Weights of a small GPT-style language model, trained from scratch on English Wikipedia.
Architecture: LayerNorm before each block, learned positions, tied embeddings.
Training: a variant of SOAP for these matrices, 139M tokens.
Each number is 128 + 24 x the weight over its row's rms, rounded and kept within 0 to 255. Layers, rows and columns count from 0. Numbers have three digits each. The size before them is the row's rms in percent of the matrix's.

# layer 5 MLP gate, 256x160, rms 0.228, rows 9-120, columns 80-119
095:144144098167104103143161126136129113168142116184137122178140118116090153145117175129089110140086155124134159135156148165
098:099110096112164135124149155132097129129151128091145105165120090111123062177130125131116145139108168105149107156133144140
106:106112111128097140071130144106104112121131134092129159130168133119144152143128188126116104141122100104149130131091131146
098:117135139112120111182136118106109117108123167156106153117108124112136150147110110140143115135148170124144143113125125140
092:116128074113126105090127121144137101116095117123136187085130087127165160150163124121112149135154129135116141080079174132
092:076094128095141146137160155101157129140172071146124108109150154102092123154136102148132090122163132092098154127124135126
102:161116105093129137093134118141151151132119134151158126202114140139106172160148096105113136162110154173105119127128091138
109:085151118136108120083118145109135130118155137081135112176126139171109121138106151135129139130137161163107121144135132120
101:102170083128165126098119149111161119147130141117157118188161113119144116086115163122108152192158144098142149151111121099
094:120113104116096082158127070113193137135151093099120086130138113138132137137129114097138124111175119120148164146099121150
093:140085118073129197136121133104143121124123112102138120089126130135119164144117124092167099112128141120150145122147158109
096:146110119155124123147160152117113133117141175185132121125147115103087155151187111092091143081162135120105131119077118118
104:174121104131101160125136103130110154084092168160123122135129118121121155133143120148102113138123124152111122185118157078
073:151167111141162139121140140136106105079110140128134116176131106150113128122081119163054101108089129103130114149131129118
105:134113186100123084115119101124102095115105134132089137092114146109118140153113127126122105121069136103143133132129140126
102:116150112110113077138127142141128116109133170135101126143103112095104113136074118147132142124114135102126114170122155146
105:153103128082098112094121141117114081123099141139124125103135119131165141135128169111113161110148074139087127147138176122
082:110143146134157172120076140162162159119126104132137112166111140122115118055123169114156171133141106072151156092100129147
096:133159140143175120103138123154132105111119128157126100136150151140124127158088127109139101158142130142103165135140155109
097:110100164098168158142159143109153083160118107113155111081166133084090132135124139057127142158141112115081136158119126121
098:087154131139100114149129186091133115147105148141093159107119076143135152165160155127153149123158093148126127082123151101
094:123127117099159121129094167127069094102108133151102109123101089162103074187125111135109115138169119095131124147120117132
110:151156109130105115129149168124121115149069137142106119108139166174146103101127116140109149128097150131121104112161123148
089:119169151161152162096114146089156096143124139168141130080151153093139135121137118094177151143113119140114113098143146151
089:169113126136114123136126136047131159134100127105117115112157128150149125076110103124083155147144098105114175074101135087
098:126158089140148146107135113149137082151108152103154094131094124167144138120109106155120118131137127146099160103104138095
116:126139101083119091143166150157116108118118144097103129136101104114081176137084085080146098136137129167163144138102148110
098:119063096124127155112132159113156114118135110129134133128139146123107174116085165156134134148160125145152121145103122148
118:073100087100146112107168100158107119121131125127106147132095125114135118094080132131105110108148133149116158109147136081
103:097104158136115109109089111113153070113136119162124132124136118118122136143147098098087137145114072128115129160101113171
095:136145131113120128098136139150149122101093101156113165140167160115121149119136115119132129140088154150128096141098094100
106:144115135148126137103155138088139146089155097170101120105199126182122134122108198154125158109124152110098105103135137163
087:132159159109113106133131113126124125125125129144093102130142099101121116177109089146105169100130134144119143156142145158
109:121103100159128135150163135125138070130135127132138096135139130151163152121116138140102140105160115143086116161107089141
103:120165110124136127133137125154126137087141166138111079149106130113116131114098110100133112160128130192114208078139122108
095:150117100135122102154117124135173086122157142138158136151127091112122158135169116126141096156136122138118129120182069129
091:122148136083145185109114113130165148143118093141129100106113127125123125145053122124127137128093183146142102090115176113
090:111145168130160148107116118112133132137130145147073089116127171152119117140147110130114170134086096133149154116149165163
097:097139078151093111093158111102150135155123124148144197100130084151141140120164127150115130100114130145168115142085100091
102:122101118118120122109117139100117121132131154126110133137135145156131081161098111141131080125145115125149144080121089144
100:111133139082137098156142143107140110108097110125111146115111101112131146147141102127106173155120116132126118141065164139
099:148114120101125116121189116120119140093109094113145132185081153167137152172113080122110181091126130121139112140135117100
095:116136106127125132115144102134110128140094144147127152136152187128095114159147115091144123150135144107112125126132090123
109:182114110155116110138143146110121143079124180156115130104147159180099117153123130125128147144091125144118109102099098098
104:117105102131097152143127145124145100148142099148143123144135103144101131061118185109053132151166090135149106131153124128
106:127147156087152141100136122130098160090149131111108173090117127109101123152106180102108129104109110127157121134128153146
104:117093123126138135153136123093135102101161092128118168136138132146136121149136099115133115130124098114106137124095075115
098:103109109109126147100127117119140119157103100089060101097121133176074113137131105097125161122141117134176137145102091157
094:137118192084139145146125135047132110116111118139134109145135132113139119160131104119074126122127133107142122123124141169
101:093104107111130124107124098132141130152110136121127121106138113120132149105127140154072133118185132119089149142120119125
089:099106168090142111143163161122086133136143139153136139151160125160117109137143105101110182081139148150086123112106139155
094:108184108165117130092116117119163120149141139143130188106081144148138160149093126169115145092177118153120131144104119095
102:148122116135165176159094154138149130087138100121090148130131115143101152113128114124078134176172134120132168098132108103
109:103090131083126126130150129102169170148111154123104116094124069131083155123107135104104125126114160115136120142090159167
096:121082118112135136122142121106138120143188129196092159120166127156124158129146134132139124125115135147119097097161100146
088:124133183102115123087060096117122127126083109108114135152185143146160175142111158121083142134133072100183106156129110160
104:102132176138127120091094135079141105129094141175123145121180180130156172122143152135171139124100127135174121139131101122
113:123125114107132072112145141085163127109100141136081135140134193107146148175086117118167135091101166119121124145134131136
100:145147094128134178113169146103145138095113148141149111119081116150098161126097100103145133102104173117097093130155135167
109:147124133082113137119175116176116124129104121129116169136161103122142126127101128152092118126141099126132178106146150069
110:111125147152132112122137124130124130097139145150150156093136117162115137111155136125122164123131107139122111176125102129
099:150128134123117138103145156123142085121144121167142116129166138101099126130098161099114084131169100149146141138082090094
099:136101125157128127138131117140158088097138126097148152161119129117130114129145124100145117155109127128128125131127126137
090:113161137168147126174128113119161142118127122134122111109144109124142127124103097110118105153162120122121147122146166127
104:155130114123087095116129142126116135147132126073165123083130120144129131112125174133116162122153126150125109122143146138
106:117125122138151156123112150167070124115168165152130099114095140135123122128110152107108131118108120125146065126118120113
105:110165145108116143110144171143133098143129099121136178129130129112155121130129160124129111147134109129123157149131172134
111:136075053136144142126157175143119084121109123159142132103135102136139114118164130141089098162095116125136153118128148139
104:142179123129134152091109179093115114141130107115165109132137157094152197106105109139143151107110136107127117151140162103
095:120147133104143113121116091093140116090116149118116128128127154149132151105107140134124147156111105146099120132206144115
095:144106123114091129127101109144115127159105170110126109100081150122124113134099140141155120126160127118152168113124156094
095:111101142064137128148106141104155107115093139141114141121155142151093083114127158091131105136137143147168168109168096132
091:141137149104109124137128131123132133086143123129156133085161130144146133119128145104088128134097120145083124118116142124
093:162111105142155136132108073111107130128141095105125106092139143114138108121110115146114149149098163145142121097135121125
109:077108108171125162097118147169104124163135163158143100117129111107159126131101116136149145128119133210134107140151108144
104:171126066093134099154082132086133117123080087145156136108159133133157138110113109141124117152121110115092106121111136097
091:122123125108127154132137146151141107147141100115091185103105145165135088129167142109092147180143119163088105136142150130
103:113156143110168108113083082084163110109086153119141112163153145149129133077143172115129149124107114147155100094093134124
091:102137135138107138131119156106130101114133132153092138140148183121111145107134113086112106139135160162117158180134142159
093:092127139167086136115129122098139143130100126153125120109118149158128146192119133134101097079133106128130123110122045124
093:132143109122115135160103092092172140103156088121083147145180124128122114132112169082116101100119093113137117093118125092
106:130102051175120109126116132096128143121130139159098129126098095103121125146113135116093153096145121130124112117129103173
086:102116124147129152125101119089200118141144099095117096124117116144169100072126135156115108137165111185101125107163123091
104:126117101130130151128130112120149115142082109116117168140143156123196157149086108113183097170132114144111110134096064124
114:177146119114090088123130129147091074120141182130134134127093149139115135112093150119132106113096125145121133105124120147
106:146166094166093088093128148124146136151126124119115096129172127115169161104128096142121095140135145142079154125120104120
096:150120084127139140135141116089146142099122129205147107114103149115088108134184121134134103160147111126111135104150110097
088:126152146134123111140073102121156128114112149113173107128160170149137125160096142108116132146100127093166170132101088159
085:146102116145154129183149152174106146105166104117148119125095118138114143159121142137097131164139155149094168150163110140
103:092117096098148139132162115108175175127142129161108114089159109155118134126157098110134153104165156126102144152138117126
104:083142121094124143138148116092159093091161112120105105112169099101093186110130117136094128140113130082103136112150180123
102:135165104141088125097125124127140124130129166106069123115113146134120149186127128136092141131192109095107071091109108130
098:108139106125148130154134147116146130164101135142108142071082159133138131079100128129066106146119115137131130139098135180
093:128110140133149130135143130120124110127100136126122131099146140158128131111129125135100129115145146118121132135096150104
109:158113143134122114127084118130140116095117105123143150158104136174083124163121102121139109140113141107149137145119136122
107:177179153156140148157134115128117105117130099129162129122114118087154159135134133150105109147166095104117127114120109129
095:099124150101151136125135106101144121132152119123110120141092137143186126139135112171118161099152156130106117190100074122
100:121198070129156157135112120124126153153127117091133162101127103125133129155168124105129144114139151129131159107120146117
083:129131083141108119095091148118153138122139093127153163129148087139156130109099116171127156132141151131165171121089095120
091:138102128153119093103175148100123099136121110130112130131154108156134118115131167136127106115103085128146137122123128130
098:158093141130138143143110095105129121114131120145084129181116093175132160156133090130151170122116145087158134167125097120
097:105162102116113147122140113136115081097098106100153134125100079124178139129115160107101125144087086133115083136127166101
108:106117137094129154115142140147135122148126147162120115122096120129128165133154130136148145090167099134137081144147091114
093:143153142104130137145103138183133096157123114112136135143113142112100122147090117191164139111135125118110117117098150158
098:144122120103096115121149143125125119136133133147099150131108126141109124129083115133138157144107096129167191091129130151
109:079112136130186107101059129072152131121123123128183126128117156121138103140091134108139164137150123148130134109118138122
111:155131147163096086121097156125148101145132154158125121114095077154118133134148112101131121090127084104052092126115100172
100:126160165121119093109098144120108100129110156120143131162092119152111141133125147161078151143153121107131157089133096118
097:125088120129160134104115126076128168135108143177121133174150122124179131148162117125156099136141142115123138108111138108
115:170114121083127126147129121125152123121145104104119095129139094165160134128166159138097146155116147124115122114118126136
106:150116120129088143152132182124126121135167141071134124108131127145110089115111145146119147143099166134102152102111086126
101:139121093097143117125198174131126142091104089162144109173117168156161145121118066144109123089139180133145121105114114131
# layer 5 MLP up, 256x160, rms 0.235, rows 9-119, columns 80-119
093:102124179125102113172140116156120146122103139097092107121159116190112141140108080127124113110084127149154148125120147129
099:092119103134115126083133147124128070102091096140119151127104086128132089169126140161118100174125077099108101150133116161
105:127152107138113134152157147163098179125109137113097128154170103115118138117140150167117126105104147149110127131105122112
088:121116126122132155160098113149100099168130144148100168151129175104173144121141125136148149119130124122149172136131147092
094:100132114097149148159140142152167150153146101129167150154134126128088141121120096134121111118104060149109086155118098164
105:130128131070169103138104095134112136155086102178108064132116156144129114133155111160138134138160138096117137114142109113
103:120106133150112091137177111126121117093121072128085076109126133145120117130111150141149142172099128168130163130094133147
106:173136154117154135127111099141167118116141083151074113112128112168163082111129092146125135193173102092104144091127135139
104:110199159116133155113151123183144097158136075162123073113156130106107169136174108096105116170124168135109093106106121120
102:136150154163128144170123145090159122083123126131107147120149142153151122129149129093123118106111125104142111146139101152
094:104109156138143150154127168126166092150150141146086133132100129123122145156170112085134107108155110079144132100142143163
098:118169114139102116161166072162126091149149162131129151106126134110092128126142108102127135154149133141113111110097144130
108:123138108113128133111156152090152090121168115126152138127138141148102138110144131130083100094152123155097136126140125115
071:108173125151097128121126126122179166104136115144117186109144149148100122117103151107114128125107093107124112130095127152
100:165143105121128173109157120143143121129145135095144102148152105116128148183094148107142142130120169147136110117108170090
113:086149117127126149147129147132157117189138095117112146123112121132145156065097146083115142122131118123133145111111113118
109:142148108129083088144147114097111108150147144137150145152125132109134127118125111133117172181138130116155149094083163110
092:102097118168129149143146134157145166135117126131125139128106085126131131165197146104116104152134116144135137171144123148
105:071155120134169139100099093142131112128152174122110084169132082123112119132070130130201132113108135126097143118123133127
097:134127119176135140135129122159132113173133103117134134083110096130144194151112137146120077126141137126135142080099112071
105:194162137146161133140129088160079143114182135127135109114139146151127075090111100122140092130097114163122136148141117153
105:127110133103162096106100148147099119056113151137122118124130097153115145155126117136090135112088162138160089110102138134
104:114132140150145154137168109129094120131111140140133090110123100089107146156084098130118131130139079119137124175123147134
082:088159151096102130129095127129159156126161082118160131104114132131122138090062097108103144127138140176134146138093095141
087:133132102104157141094136128195104108108114107120146134130161133151125135164117117156184114132163131126152111102104145123
100:129131142063141083094109114118135084115134121155076114140108117099152144142162151152101143180158135155149125177150107120
108:108135090137119111148104133127137129120175139110083131114113102127120148104050139102116128117108121092127158138152167125
089:139129119098140121146093156099126132093140099137119157117137148102166118080131165121138108134117097153135130075152154116
106:153109096096126109112167125161155122171081102113131154105105096138110117091145127112094093132110127138133151113110140110
111:090106149105114106149138114127145180142153155109107161144102132106163144131127090149091146118099132137123156136129142131
094:118141176158122126114154117145087150145154082100158204156137157067167093103108159139166124124086125146134116119118183157
102:163127127136113118107119125126125108160163114137096106107150128186121143149117179146153168128149117097126096075089142146
090:110135163129129121117084137140151108105126127140081067121154141073118123178103075111157114113137109134122110161096134120
107:153161179100127093093141082128112184113133149105116165119122123109120179091152119076114148158174097150113131110108123118
108:119121122167112136112099116127150135094158139095166137134154107174163132134149182069130141138091165125138129143128145113
092:113182141120111120124097139163140099100144096110131125144127083107135162093105108128137090116124134123153153150099107144
101:144128137137109111124118166124101124155159156145113156093157134162156157119138139076127150121067112110123150128135153112
097:121133124124110148105094117163160127143121155154131175127137131093130150080100161167117116113119160152097127128116113155
103:114087147132154122144127105104121154136173144163121139140112080145168136146118096154124121123124125110099107112143124127
105:129145152100149143100139148111146106094156162157088101141172104173113074149130112135109144102116150103136106128103133166
099:086113114144157107117121103088134152141113127148109131135146155170171093123123118137147149127083131144119080142146130087
103:096100141122133124135081129153142107153147127169123133124144107124097124111080126190119118121104154121152147091145176143
096:174139102154113119143141149121122155122138103099092120119116060125100164118164115101099127098139130152123110117125139095
098:104134133123129087134182168091148127123157174124201099102119127144134105103104088128097094169140176132160109140135111121
098:147116125127131134123100128098127129169112156096161143074139131130157119135142158164136099153107078113121150115159087093
110:112130173141129172084161152113095110135089157130146162120119143141121122106095159102099119121137131172151140147150103165
103:141090130158140142109113116141164086110103149132060122096122121138082155114112130108149168112138105135118128091094132104
088:121139134128128153128101139132165076098112165168154149092117144075157145144113131108174110126092122164140130114119162183
093:144139098124149141147117136120197166103115089152134099131143133158129082097140128089132141127135156095138112116128150148
102:159138111156144135156170146123148098179165105130137126140103148103105127149107105116083104086151125120142161128181130120
084:082105138118164178152141101116101117083163121132116146151157100156158126136134121134164117064182131114127133112086146135
088:145106171099162097140143129125118154099111096110137050158159115110143133103164112116112098154159115132097107115137112186
105:176121107146097139117110177125143100172125124129092148132118132171144152106134133126080134135148136133121150104130079134
101:122126138137156133132100099167145125142082120115108140119147198121150113110103134127137112076114110138127157107158093160
099:129079101149115076150142151107110094127145094121133175132126156138100158155117133142120120157143088128136102121128092168
067:148116105167137140165153176130129137130105121176154138088136099140086112102153092155165106142124160118118147086147156135
100:092159145108108123094083152083115118137109105153142165125161126127129122123120142120152138150133154138148116130135151135
107:124165162127150122141103102096147084141076121107154139157143118123115105119110123117145173169082145104117139124138140145
102:125159129130157143111165111111118133101163117154136073148114129166133128135128106111160111111143143100104109112133148148
105:153136153127134107123122124101125119097136148125112135170099196134130123101127092153134106194112134068079066100126138129
102:142118098148127160126091133130143122148156086112135119140132123105145112158093091116156118107094141146137136080104120140
100:128153138113077127107114181109126092138133131146158114134148123090129160141099219077135129151167134107112146136100107128
100:102120123147080097129135143175126103122150137081122149131081100145146121095140115123135154165106117108113125142127102146
098:126122117091153144158189097133168143156120108147146137101116114152099122158106151092109143143116133131158140130112133128
106:131093129079132087093088153132120127079115152122141154146131154138143128145152087137133082130137147081154109130121076146
109:103127138089139153112147152138166117110141150124139109096136147115126176083162103121193148136151148138159140092107112095
086:116111096132099130107112171079133162128135130149114141143119127132111138150102111134160148075159141147141106083133080117
114:094131067141124167096156126132113151147120079112129112121145077172143089127137132135113076124113135143144122133101158099
107:116195143116132121101110156118155140090150090096149151080100125110091147085110069131142146154162131168100143148137145141
099:172109128149099122142123170134090125123114119139127079154138100097171172130107131148132167131082120105118115120103150133
099:088099112128117148156127173119063129106120083109133155119145102113142130111156114144157092120135151126126133142105110157
088:115139144131117156099115115120138113141111129133128098171150125100106107142126149097124088111070176157145103127141131169
085:156132163100091146137143082168109131132104108130124118144107113128094083111122161108087090129109076085095138143125129114
112:131161142118115127129125147127161114115153136137091129163089125126109154157158129158147107125136076085082125136134104152
107:121091116125075061149172126135142112146149112117158104143119170129097102114123119094151104119131095103130141158180142147
104:141130114162135092126089119101153146148110131142126128095153124143179166118114128116142127140099139089111122087108176113
077:126112167163152138132126150144115081114165120099156117109134127124157104137108147157154119133083059114106064157141171138
092:101145133114110105115105127143105113136131127114177137122093112132122115106145110161135096141098139192154162163136131131
085:122078115115139149138107151149158088122149123131113128116134184156135171080095152089161124113132159140125118176110156157
098:127175127125173148175158096134154115134122107103073110148123108109139123122122116097090132138120122107112123082088116105
095:076153109144091151124119118099153099117136143165066142159173103183157167129151137104098117142112131140084132110105132109
101:097120116160102142121133164143165145079127119103093166133107119120113178108109149146071130130111121153118137134097108179
082:109096163112089126154096168125111101153110101157138102116120132132140174124145124125110128120087102138095119151138110149
105:148139144128166110090108158103124117120078118141113133106142129163132147152099131157101100155099128170116134127137104171
110:130123100143148180160131112161074146131165106090145107132109086100096144087067100132090137141116112153156136162119111135
100:106141121172123121146146105122171131120144139125093166132091127136126091142128115121122170138137137136101139156135121125
097:111104133133143122117157104127113092132105140127099153143132113132133097147142127168121105142135107114102138119141101083
097:108163142132153122126109143155160081110125176138124114110122158118153133174113153135180137121115151100157130140110116161
101:151085116105122127109112108117142120092091123129141123122140154100159098117084105118169093119090140108175094165112144122
068:124114098135119117116156120101162139173156171149111117062141134157157101091115122114167138089137121091100099184140113153
098:102138157141112122105112142090147145114120105145134106095152113120159081111110122150107113097120146130118118166140131143
090:082154119107117145105151136112139113116106149095081096124156134110121127152125100139065150127129134115066119136134096113
101:126104133114116105147098115135114173143141135107110120156127130152112145164143146132145119142131132118138121152140138122
086:165113169148182145152117139118130150122127172118107133098146127144144123112135118133150143116111177121137074090152178164
095:110180106125110158164123117140129134145067062079143108146138116163089134112142141126147146130139171105154164114146116112
095:115138107136134112172113115123141174138134113139136128163143112054169116107128150152068095169120125107147155127132098148
097:133154101128137053118134117157119096169094135129093083161158100116118122153114111113097097129129127147114158145146138125
097:128128086149149129124115086093170155142173164121130160123146129122170118119134125100075176134117154117126087097176145162
089:150171121123102132080064117067150160110122086127145131132111133114180178102162167146124142094096156076091140150096106100
103:154143145114084061172131136104174146079115137169114177095102131102128115181154102160138130131142041126137112133113133141
106:135138095155146167125157120099147121147130100120112142133110131117119149157150171137079151167152131129146126109168185136
120:143087124135150149118121164127100109159130163138138114138096147159113079125065147124118149103121112133105165145142134105
111:143097124148138130143147144097115141085131102134109095121108124125145110117085147111121131131145162144114107086148059138
102:119093129150140117116138157119132175120117151167143113100154154120143134100174097131097109093122183142148109134092099101
097:111111132132148189125131160071098134132136148145142085130112106100149129125120160124130098145124131151145091172132094124
098:143121137115112096159102125103109111130085134163067140145132151137121171125167140163127127117088096154068100089111080099
109:100140159100168105151112125126173180151117069136104123141143095090115120116096104146108129130132108158091099142153139150
100:154144152095134141141067083115154146123170126112153171117120115174095105131112116144151130100130127113147111109127109107
099:133134127100136119173113094119144105153166106085119110115144159122132111137100119157082125123150150121089090142128172130
114:104140151113123126157095125137108132133190131087115163146109123133135163096129147131122171142167143129141113124135123166
109:160154123178133172155118086076133103114179141090160154133125096137132130151149137099087115099120137147124155165108108152
# layer 5 MLP down (transposed), 256x160, rms 0.216, rows 9-119, columns 80-119
092:088103164153126169104095079066097148151170124119107088173090117103106127161133079145138129114130164109109138101114131109
103:106094128182117093133130113070113077143099104149147129133119158123168166155088163132101118114069083119138151137139166126
106:140132119134130148121124166142125113126147154146100098113119109161119151108131095121140124098111138137132129090115136126
099:150155140129161086108077149177115124112156143133134157150101132153144138163172129166133129113155137108143136113164087130
086:137113125152143096110136108126131156119157160135177138108094148142142133125140131111137102100183170102135145125133144140
098:122081140148135172113126146143124143119098152165122134171142099114152130134116187137124148120139119139157111108163116103
105:078119130120110104114099122128141107123105135151135144087132124119152144142145157128135116097136129089118166153145145130
101:119123127157136125094142135087141085125114186099128160127120128143128118097142114114136145082136126137109117127168158148
095:165135130127120129123102118132096160112149113082114135129108104121078103161103121143160113124108147141117127156155111173
106:123135143149104134129106181124150109136085097140125128167153101105177118120094129116156126114133128139122087163140130140
102:132147171115126150149130131103111129121138088104128131145132150128114144153144078127135080075149130116120106145133114079
103:131139101113121140144115130121083140136178096123148114166128101113068106122149153164135101120152122136111156157099159152
101:165125145172133139134118105147117140143107122161119114077101123154110150137107110135104178116109134135091103143119116163
082:125132139097136120140110152169088152155093078133182109131130133130150152109087104157162104128166135111134163146138130123
110:172089115109079112135122099080144162092135132150134085112182090146122168078129126125110141102110105084149126149112135134
096:176123114145172123131116127136147155123086119133080116101117168141128159127174132107152130140148120128150150141133161100
111:144113142099099093148118125134127113111099115159069154127145109128134171125089146126130128176082141119115164146099120112
087:136087117140138155136149137136127103143130126137148159107135145141090104137143130143125156130184147147135158165127137121
089:138144135135122146115092132108140119126095091152123122141122122090124144089116086110124151135151164070154120097119142142
101:117143143143134146116144101142168133136108106149070146073095114105141182124113123117130143117123102137125120127132118149
103:171080111096100134123148096119139125160149174113113137185157169153118090117121118127097109115124163121106156175134116149
099:099121142151118127144128156176102176123113125130090137139117084133148067112145107120141111158172149077145120101170115142
102:134139071136130143112131114103117113103152132156063147124159126065145149098109122121158105185123111129147097110136103144
084:118143121114100074119137121119134136110085105122134195108094105127149124096141149143193137146128122144128112154150152111
105:128144099083130136130135139164140151114115151168163138164080132128098105096098183126098150140113145160142119129150140097
103:094144087129124128118149160117089140155156097078122098103119113131072127096130132128120120120115098112129054104118102152
098:117158143145147121104142096100120186112096136091126129159133153142129136156175077119130137125135131117153125113148124139
095:091131126124126153130127100089094098086173176130164179136108104116152121110108152101127144136113120126119104144142110101
106:162124150160159127146149135091140102118104150171121113138119111139131127156125128145115128136129170078189091149131112118
104:109122097066135087133098098123091107138126146127148160126097162070174144077161130126139118134131124141141151097107115099
098:152119132151175146130159137084134126135129113106103122098101175158178114114144143126156119129113135104109141159158117146
109:156144114119131109098166181094123171113163104123103141111146121122152096132101134141113138136126125127119142124120131161
096:149141120099144137114161153121156142142130145170154176100140162162134125147153147163137158099100076112112106138165097084
100:136074109142125066115148132077112142155161099119123169138125145148137136118116100089076118131116131091129122081135129167
084:144140157141131168183107137107170150132106134082103120165145116120095131101163157129118111151152119124152144125100145189
086:185094102126116114092113179114126104153146152107179105154114105151125140167116138078143115117121156137109134117093166135
101:123107152146129128191140140097149127102172117133123153109109124123129132162144112095111143124124141117119129104155094119
101:100063131167149164150130132113153097143104164115129122067169136136138127130178123102145112137093116117104142124145130154
101:125123136102120116101170159137162119168120110181114130146095147124171113114103122157129113109119152146150093088151131118
110:091111137145167125127138129091135175119129089121117143138135135121168107123146142104088145136107098124153111116125112154
107:105100157097133106142107110125146137100153116163119142077112116121103131138105109141150166099104147128106145121148124109
100:109087125141137123115140148100136117114129127095120113109172081151094087109099115135128117100138169152158129107123085098
100:110138073129139131056170128149117103127155126133087098131111095122121149130105144114103129119140125180122108159135146095
095:079141140153166115156158105150145120107114173148080127112130144093110117075147091149128133090164120081121162089127219108
102:188122115135099123123090185126084140131090113079136158095170106138128107114150094135125171141136122127097162139141115094
108:158122140106148127121138122120110141123105088143140184112131133121128172111173111117133074137090114111136163091124156176
097:177117141102170098135127142150104119116106134118146085171141145113101123111079150173114177157108117134153120150126137127
102:121122115101116143176147172127083102148130129134110160131155134116092163121104080162103156177103119150138127112076074133
089:102165146143095110107085110164144131164084168131103101127127153129126159078134117117148120102120122160114169104089111106
109:122135134131108141123130175085105130146132117115155128174146090130102105106083109114123148129160112130113172115105099093
100:102122108082126100146156157112183188130137135102088152113177130129133108126132132130094141146106130130119094139119140130
097:123124082125132111132130113137115123124146151156104092170142145116138134114125153101130098104149128109102135156114115156
103:110098131161120141131119131107113100148106118190181074153088122084176132106113136143138150110135133093094160149125139115
109:167137107160157125122117103110133147156127113128105116124146182129128114140114162135110132096095093176129129101147084113
098:149121090113146154117131133132146167119167095119121144100131095126115095116087061119153112158148151125078126164163175137
088:134137154110157175125108117081120099108135156137135160110146158117112099103114132135104136130161145154095143128152116136
093:137108177144133124120090114148122098110109130152131151093130140123141128132153100148136074136096119128155131117156132106
108:093118127124130174127133114134087140124120121104129128114118117079119174185100136144096126170126127138139117095116139101
096:149138171135125092164108151151124170119097176099124148124174131089158110133126132140117140072146150138104120116118152117
107:127163132100156130136137117091146094148118155149132136140122141169099140119114115120106122165165154109120137134107116104
102:167124110121076098115118151069166094094110124132118164135162153136148157135101124133131091118116126160111093120113165133
113:151123173112104133134109167155129177133140132105117099142150115113098157134130165095131091162125073089145137114103133158
099:122130124119127143132163139144106159117149164161145092095147118154175107150107123127171117172100192091140133082180131113
088:136154147134151154139134136144127121132143101119148129130105108103126174181114125162126086137137094181139126145137118105
103:133121134140132098075168113132114136164141176125132095116133114143135140148156094118106170128172162181131103102102093118
103:131079094128157129136113156142130164089149118118131084106103167125134113133144153091105126101180128106112119089130118129
095:121138143095119159105080166113158164094148155154121196090143135146123136116112117107126167176111128093115116128077139160
109:119117155094094147148101113151194165156138120173149107135095126148095107154108094187145123149148152135128111141111133114
097:138101101145146126164140144104107120100099089113123089131117129112139151111146099095133125138155131109137114146087105183
091:090137099114158123081149130121133122152125090164123139117138155156152127136125093093135106149162115142124116116140105136
106:106102106157157133119161109106166119134098145155098141123128140123110125152114117127110146118145128132155106167128124135
095:102086138101118099071102123095094146099172145094131143114101133123126119131137097120111141149143117167080143099085132112
093:095143133159143121154139141129132123119138133089118109125104149090122128148139099130187138154142118125127167156104121154
104:104143154096104104114107186118039081115137092162144140119138131127119108128109131147126118130114116108116155168140128107
095:107162130100113179110136148121131115134151117117111094100126090126119083108064142146089092069140150126140167118081128120
116:110116129099115141124116147150118144121119092081179139123166137133159124146117083120118111104112107147111099060141142056
094:080143091152150114119150138139137127133120121087138109173101122124135173135154164170140133145126147156095110152161186124
096:155112099158073150130112122140135148131190085151051118144108133081132157097176128149132069098131137120158140143161104132
100:148099183143133111096140120126095145144146165103113152140112153147119171124152139109166159161168158201073123120120114127
102:118114097086131155131118130126112141161112126116118102159146138130106115120138128120091103108136140118137137162116087084
096:129150149141152128164103151138140142091153083117123122137137156143133128149091122120107104079122114115138100096101145115
103:130135134139132095121147147126122133104111121108113100157096137141137128121154093130130138085119117155113081071108151139
089:089077157081137127149117136128134155119149107106110119137097139116144090125162125145128140101091123096129125171158166121
113:136137122141113145129135087138134147093117137170131137112122119105132126133114142152154051140162114133136089150136148142
103:113133075152156131140156124100143135093084179148087113118156142112128167119157123117164117105145155076129107128145145103
106:109136112141127130106143136101166139126146139139098111136109096155119147108156108076162148125088106139116140145099086187
103:081116116123135101151116136162104141154169114128099103139116092088152162115156109125157108112130127166093111161125134137
103:104122160105091145118109119136075102178119124106166143152116136134165099141117148148125140164086136144132105167104084125
104:123142073153157094135149127138129108144045170147112150090132125156087122131153118131142145112123160134088146109118137156
093:155099157148130164171132117164092127097113118118171077124097116099161142105128121145131141142119141140126133152130108119
105:152140127164133105151163133120141098161091093158061142128150099139109144168106140079133130147074140113126121130145103142
097:130164119110113150137143129136146126113127133101134104130139149149151113146153136127153129102110126054109126101146136083
100:115136098097121112123097137121143089116163117138126141129128175150155154125105097104143133150087118102076159155122193119
090:132134093152085107125097124149118095146160114175158088149154136103098167124090150088171106123111101140108148153099113121
090:120099077157106156120130148132130150142153122139190152126116105124099111122139119099122149156102090146119121146120089128
089:125144170144120134095135119166131113118112152136083081110112142150129135149119139168154140097125144141143153106175132093
102:150090128091123152165115158135134110149117129105114106104135162146124103134116140095147137140093118115168145123166154139
097:129149122111116159156115148160169165120106134138162145102079109150096092142126097111141144152106170143117134097153137152
091:125151118147106085155118106196113129131164095108154107162136127127134156094103134141127114105090130105118165132163104127
081:159100145121131114123150152107066141186157155093109135120151098203110081127114085129098132116116105117090120104115111133
098:122102101157119132130131099107191079144136131151077150113094064136103096149102108108116152142139093106118135096151115146
103:154130111147129168178116091160140111177102140119095116117116155118139101135131183146118128168132189099146134131150160093
100:124149151131057138110087121076105122101151116134123131146140125135093110168157148141139117164090121107098148089144094129
099:101107106113189135167137182112157128150079113127114144146154090138116123121083150094129146147120143122096139089151144121
089:123128161132138138121118128107161093133101132124082128132138132200135148163120136139128162130132106129130138121137149147
102:145133156090121114132149141157126138096126143137185108104118137142095111130122123113137145144140090102131125136146118106
104:193144152141128127100155082131093091130146155115111105129140082136117118118120101088142109134140106151127107158128154081
091:127118119114117117074129113140137083111149134133167106125128106119145072138121152139137114117131079118132116115165144115
101:116129124167135119090149148143153077110091135169182129162114145171136137138116130154127134099148134116168121131129148177
115:130163128147137139100120123128160126101110140131132161124149143120129148144114118135109107106136087127106132161120163087
112:125101172142139122082132133155121137122183143145165173096148165133112094106072125129165176114123100138112140130145156117